From a checkpoint of a small transformer trained on Wikipedia.
Size: 16 layers, width 96, 3 heads of 32, MLP 384 squared ReLU, vocabulary 8192.
Architecture: RMSNorm before each block, rotary positions, no biases in attention or MLP, embeddings untied during training, normalized queries and keys, local attention windows, gated attention, exclusive self-attention, value residuals, an embedding shortcut, learned residual scales, capped logits.
Each number is 200 + 40 x the weight over its row's rms, rounded and kept within 0 to 999. Layers, rows and columns count from 0. The size before them is the row's rms in percent of the matrix's.

# layer 2 attention query, 96x96, rms 0.179, rows 17-31, columns 0-95
096,179,134,133,225,241,232,213,188,180,213,162,318,161,159,183,303,284,242,152,247,204,209,130,146,214,250,239,172,242,179,213,184,205,168,207,232,205,205,234,169,156,246,209,172,257,228,230,181,204,166,218,128,142,258,216,214,168,222,203,218,210,182,157,241,288,205,158,160,196,168,180,198,188,198,135,258,246,252,202,204,192,215,179,213,170,230,152,119,136,215,224,156,226,220,232,242
077,196,175,185,211,157,252,137,167,230,176,171,117,234,205,186,208,134,214,227,153,233,213,200,268,178,159,210,255,209,256,177,98,268,188,241,180,228,219,238,240,210,197,165,204,223,160,160,186,218,237,240,183,188,262,211,214,175,132,161,187,216,201,241,197,163,162,269,160,231,235,246,205,151,226,309,211,254,225,223,235,309,192,287,197,216,229,162,201,207,172,234,215,218,145,192,273
100,225,258,213,228,175,156,152,252,172,178,231,268,177,203,223,176,233,210,180,174,162,157,188,162,143,173,170,137,204,210,183,248,196,224,206,280,171,124,145,136,266,232,236,104,253,189,224,236,170,196,199,287,218,241,228,252,202,157,177,219,238,224,208,130,247,211,218,175,184,138,175,171,240,209,227,140,190,189,175,198,169,165,129,212,162,134,205,245,237,187,218,122,232,144,204,126
084,179,192,230,208,213,207,270,221,236,181,164,234,154,157,166,256,221,176,219,159,202,208,237,237,174,256,253,169,175,216,228,218,116,177,173,140,262,265,262,185,213,166,137,236,179,201,151,172,218,259,174,208,263,186,163,222,206,234,237,253,199,105,214,311,146,288,100,262,212,143,258,195,214,180,199,175,203,243,210,148,213,193,214,221,210,149,187,198,155,221,175,168,191,157,198,192
101,212,175,193,204,176,280,227,185,161,231,217,147,250,204,181,191,231,207,178,190,194,239,141,157,187,217,180,191,280,230,174,168,162,202,193,160,217,248,198,185,205,204,256,235,214,179,270,207,219,211,234,150,129,255,220,160,200,190,130,168,256,261,217,96,168,133,258,175,119,244,190,193,168,203,136,226,220,238,267,174,176,196,108,191,167,260,185,201,203,165,130,195,243,268,271,232
103,216,261,96,202,129,161,155,216,208,166,220,181,199,190,218,226,243,224,234,249,222,190,186,148,224,178,53,244,248,292,153,154,215,233,224,172,225,182,125,233,173,196,227,211,196,240,266,190,231,192,162,165,199,250,194,205,136,169,166,254,240,207,197,225,258,270,206,186,226,135,184,189,213,189,189,282,209,198,206,223,251,187,207,261,171,215,175,180,145,208,148,222,266,227,179,213
104,197,202,238,179,202,221,187,247,180,193,207,229,177,174,173,200,165,180,258,236,207,198,210,199,192,143,228,302,229,239,271,165,182,178,69,181,165,220,207,145,129,206,186,175,178,210,196,213,223,258,233,213,193,187,195,180,189,167,221,171,274,211,266,140,179,226,147,204,214,183,214,283,253,168,213,259,205,151,209,310,239,187,231,202,172,185,185,108,289,203,145,240,249,202,224,257
105,227,288,206,179,290,169,171,225,217,131,254,236,194,189,206,203,209,211,190,202,145,201,238,154,100,248,182,171,262,204,199,207,280,235,167,126,203,223,124,128,166,174,184,235,171,209,219,193,207,196,151,170,220,192,154,220,200,234,172,269,208,240,150,217,271,133,253,230,208,173,176,164,195,208,133,206,187,188,138,189,207,145,192,229,145,128,204,261,207,130,210,230,183,270,184,181
108,260,206,223,152,168,139,221,207,201,250,224,215,193,193,269,195,120,153,234,180,180,200,198,141,220,189,223,302,209,206,227,157,235,164,238,165,261,193,242,245,148,201,204,138,224,138,245,167,173,189,182,220,152,166,264,231,272,206,173,174,114,178,174,226,250,244,199,271,198,199,193,182,216,148,139,250,97,219,213,272,215,257,204,188,192,214,215,148,140,184,206,270,172,202,172,196
116,182,141,257,179,115,207,145,150,148,169,236,250,226,261,164,180,205,256,165,233,178,245,156,185,162,163,204,196,218,207,137,135,178,224,193,183,204,153,204,187,152,157,143,217,184,171,119,189,178,248,217,173,169,221,144,250,172,209,176,156,237,184,216,235,249,235,270,206,183,252,163,151,143,210,171,209,187,206,236,225,205,156,177,236,198,164,196,245,140,195,265,216,235,54,224,162
109,203,187,183,206,222,210,114,200,164,236,202,283,236,155,266,198,227,216,241,236,160,182,254,252,160,221,149,145,184,213,179,230,264,172,193,153,317,167,143,154,151,198,201,179,204,162,141,146,228,233,230,233,152,139,217,215,188,225,161,178,240,177,161,204,180,228,296,151,176,208,236,115,173,186,180,227,179,238,220,240,270,250,195,206,292,214,195,234,247,195,147,186,218,182,186,232
106,181,247,133,236,105,190,211,240,201,270,124,177,217,193,252,208,207,167,182,214,222,203,169,195,184,202,195,145,172,213,173,186,203,186,227,200,108,250,156,144,172,162,215,224,127,132,203,228,234,211,181,145,172,129,264,163,235,265,236,216,194,104,137,140,185,175,175,165,194,206,147,173,180,213,231,255,238,216,112,215,206,205,264,168,198,170,222,204,185,242,228,132,145,192,145,223
108,159,277,206,170,182,204,219,138,235,204,203,171,210,257,166,169,206,250,250,94,215,189,158,217,176,214,195,266,192,208,221,239,250,254,263,264,219,230,107,229,255,259,149,129,170,199,165,199,225,191,245,178,164,218,155,205,250,206,244,232,236,233,291,189,162,175,209,208,239,182,211,209,230,135,178,170,220,242,187,252,174,216,189,184,188,197,197,298,226,208,142,177,257,274,171,154
113,180,185,200,249,197,183,178,182,208,225,152,245,198,204,229,220,82,221,151,205,192,244,182,204,203,178,200,172,207,187,219,147,213,192,263,198,217,221,172,218,237,153,215,195,208,212,181,262,209,141,294,151,207,154,256,167,211,174,248,167,240,251,224,190,226,230,221,221,154,193,313,262,227,173,158,111,154,256,180,227,288,203,182,157,217,186,238,301,245,179,156,131,258,197,168,224
110,216,164,228,135,222,271,179,203,220,179,157,180,163,186,229,166,99,231,226,176,167,231,251,240,242,171,249,169,220,207,203,222,171,162,255,233,215,264,230,183,246,254,77,205,226,254,174,191,129,240,254,215,249,182,198,144,188,269,188,183,145,236,202,155,153,188,213,173,263,253,150,182,225,198,242,222,212,190,181,236,273,158,169,182,209,205,232,166,121,293,171,184,177,197,222,192
# layer 2 attention key, 96x96, rms 0.179, rows 17-31, columns 0-95
081,212,146,221,179,177,175,183,168,193,264,196,230,163,261,178,196,271,204,181,137,129,190,164,212,200,228,237,217,186,154,124,201,229,238,227,203,149,266,240,200,185,191,275,257,249,220,204,222,177,145,266,190,91,223,167,180,236,131,194,211,245,223,194,220,200,199,181,242,239,252,240,118,193,162,165,94,199,196,142,195,241,165,243,165,144,213,211,142,236,155,184,191,204,243,136,219
079,186,251,209,177,198,168,189,189,182,209,122,218,162,226,234,280,165,254,208,197,154,181,234,204,194,169,211,277,217,288,299,235,223,211,219,220,133,272,208,211,236,224,134,190,254,188,238,240,211,219,194,286,144,258,184,196,226,112,144,279,214,184,219,189,235,205,202,199,225,180,190,234,181,219,206,270,204,206,256,228,277,237,247,165,217,219,148,193,199,242,154,238,286,236,208,193
097,233,195,226,179,199,204,158,198,227,125,143,166,207,246,158,176,222,156,302,232,140,204,129,166,169,200,115,146,157,170,236,199,244,275,188,233,214,110,95,149,232,214,185,137,256,169,242,251,126,242,187,247,237,225,211,220,174,189,248,199,104,240,199,189,238,197,186,209,179,225,215,202,204,178,222,266,181,210,191,170,195,225,209,207,240,158,149,187,167,209,229,219,128,208,228,208
082,134,180,239,162,175,257,230,122,238,176,199,231,166,195,168,288,199,191,166,223,106,196,266,205,201,233,299,175,248,233,137,157,145,147,168,199,245,139,264,182,206,183,247,158,194,213,165,174,219,227,220,153,193,176,142,160,252,203,198,203,241,180,174,233,261,160,195,191,159,158,272,219,201,193,180,182,280,142,218,266,208,198,185,201,151,162,212,131,148,170,223,192,186,205,136,198
105,244,260,192,230,138,259,171,211,151,213,184,256,200,230,187,161,175,187,192,177,193,245,189,260,123,214,152,183,237,188,155,204,185,109,249,127,213,286,220,192,184,155,238,212,157,186,196,216,315,221,298,158,194,232,171,228,257,283,214,196,178,203,146,189,161,171,206,198,142,252,207,245,203,206,244,162,187,193,293,212,206,227,244,218,153,219,217,193,177,180,262,186,241,163,239,206
106,194,261,150,242,109,97,143,223,208,196,176,252,250,181,143,184,221,240,172,221,197,181,185,193,291,168,124,240,212,256,211,243,162,209,193,223,225,214,239,270,212,206,183,212,225,141,234,283,196,164,153,226,165,251,191,163,181,206,253,227,213,253,161,161,245,256,218,241,186,158,255,232,183,209,220,214,190,238,266,272,249,199,156,268,160,178,192,208,241,277,212,187,190,181,171,208
098,148,272,190,133,238,197,166,282,223,177,201,188,247,160,166,206,134,196,268,194,216,186,206,214,187,251,254,266,186,237,214,187,175,199,126,209,217,214,179,165,156,167,150,262,165,217,221,203,215,282,252,162,236,202,174,222,212,119,175,219,233,198,254,135,118,230,200,171,164,214,201,255,267,153,203,257,127,196,234,262,210,206,253,161,182,224,183,160,241,237,184,177,221,279,178,258
109,224,232,181,162,257,191,175,258,114,157,151,184,235,178,227,226,128,235,182,211,168,200,146,137,178,137,211,174,148,177,213,250,235,175,165,202,183,185,177,141,205,139,133,246,182,190,175,218,197,197,185,191,142,230,216,157,205,260,152,167,257,237,159,142,230,155,261,217,228,160,207,220,165,194,192,140,180,196,165,258,183,122,82,206,137,169,237,214,247,198,144,196,119,223,199,201
103,171,218,187,148,217,241,189,208,138,268,216,219,168,191,149,204,166,158,212,255,241,228,220,159,181,173,191,184,180,216,131,169,180,159,249,199,244,207,239,276,162,198,197,224,249,195,290,208,173,141,179,270,175,160,277,182,218,171,127,199,210,197,201,238,192,238,235,171,212,230,220,190,277,187,120,257,102,173,199,198,202,225,167,258,220,248,197,152,135,216,119,186,154,243,142,261
097,214,177,279,178,143,192,138,169,182,96,218,228,157,213,187,230,200,216,272,249,117,176,182,183,159,188,180,221,160,198,152,133,178,216,226,195,189,203,174,188,175,112,140,240,161,234,226,171,235,213,261,205,196,218,182,215,206,227,218,183,233,256,205,271,237,257,212,162,212,198,158,148,162,198,154,205,223,251,226,178,215,173,224,238,206,170,212,296,296,182,265,206,215,89,186,198
102,199,208,188,168,201,189,178,267,215,203,197,242,216,163,188,250,194,172,167,234,118,142,197,231,175,316,207,136,131,171,182,215,231,202,208,149,280,176,232,222,201,195,191,175,191,197,190,141,188,210,203,170,182,174,178,195,191,289,144,224,255,263,151,212,237,252,228,162,259,155,177,191,187,222,227,153,173,134,234,107,208,203,180,150,260,163,195,310,249,173,133,192,207,217,215,148
103,164,207,138,172,167,158,154,255,213,222,69,202,171,252,153,234,191,221,139,227,264,185,221,207,192,180,236,214,210,224,182,210,170,226,151,172,130,214,235,194,190,180,176,261,125,187,166,248,186,125,132,138,217,208,266,127,153,218,275,195,247,190,175,234,250,169,243,158,205,203,184,229,202,244,248,232,171,177,196,265,203,257,263,176,237,186,194,148,187,216,194,281,159,211,181,189
107,134,212,163,175,202,302,211,221,162,188,193,190,189,176,142,200,184,188,228,187,215,225,157,206,199,213,134,214,102,183,126,213,218,188,146,227,204,250,168,157,293,250,163,186,196,205,216,222,234,188,270,177,220,240,172,154,248,242,236,254,268,205,197,223,232,149,276,141,196,189,269,201,238,186,160,205,241,195,160,210,159,246,150,156,184,177,207,290,233,218,210,200,141,307,208,206
116,175,210,161,153,244,181,216,191,265,233,182,197,214,162,250,211,111,239,232,188,181,170,147,220,157,179,156,176,180,196,168,197,210,164,255,222,185,279,173,219,194,152,143,213,227,231,192,229,120,110,300,222,184,262,209,200,189,201,199,186,183,209,230,209,199,188,218,196,176,276,294,312,212,177,172,162,188,189,180,199,216,140,167,202,187,137,234,251,190,101,145,192,257,216,152,223
105,236,186,190,228,231,256,189,242,233,216,222,175,174,200,191,154,152,218,249,133,210,182,293,209,233,172,203,133,206,104,253,180,198,108,210,202,169,228,233,155,211,265,133,160,221,243,157,249,204,189,241,226,198,174,254,215,176,229,192,128,144,310,166,171,158,172,150,185,220,201,151,182,196,146,202,225,177,244,177,262,243,155,171,171,146,149,166,205,157,258,201,208,258,173,233,216
# layer 2 attention value, 96x96, rms 0.199, rows 0-1, columns 0-95
096,201,245,98,182,149,167,176,181,250,188,262,222,164,248,249,226,174,216,188,166,235,205,239,204,128,192,173,259,150,247,224,173,133,291,227,185,267,223,198,190,181,221,166,189,167,194,209,175,212,168,153,268,198,143,243,144,189,169,205,155,266,219,206,201,141,133,169,199,199,232,192,219,199,163,193,205,134,251,139,177,247,216,109,166,162,201,229,257,138,226,112,180,168,188,208,228
103,208,167,171,154,196,183,191,191,208,306,216,176,249,179,234,156,182,216,231,219,170,185,145,168,188,222,314,243,263,167,240,139,228,174,255,145,174,206,195,298,176,286,244,209,198,200,249,182,199,195,139,187,143,192,206,154,217,182,262,222,181,211,210,154,295,166,241,221,213,198,180,195,210,213,205,208,218,193,160,127,205,117,187,128,251,247,187,136,181,165,193,226,198,151,217,141
# layer 2 attention output (transposed), 96x96, rms 0.182, rows 0-1, columns 0-95
098,192,158,140,155,190,169,185,165,181,193,246,193,137,163,211,209,226,177,101,220,110,201,222,169,237,232,184,181,128,105,220,223,232,249,217,183,110,167,222,269,189,212,200,233,267,143,201,225,181,139,153,284,206,232,209,198,157,225,205,203,203,201,251,136,246,216,208,220,232,197,195,256,213,191,218,197,195,167,190,218,137,309,185,198,220,110,209,146,233,187,203,185,185,229,216,131
097,159,168,282,230,171,207,226,149,180,230,138,164,151,224,189,208,169,151,253,191,238,286,215,169,245,271,241,230,214,202,270,156,237,205,241,161,187,227,191,243,134,221,104,213,170,165,198,215,140,184,164,150,276,248,194,176,201,168,242,246,190,194,210,208,104,242,214,140,245,216,222,138,163,172,160,173,171,220,159,236,186,275,218,177,195,202,138,218,201,153,201,126,205,236,218,225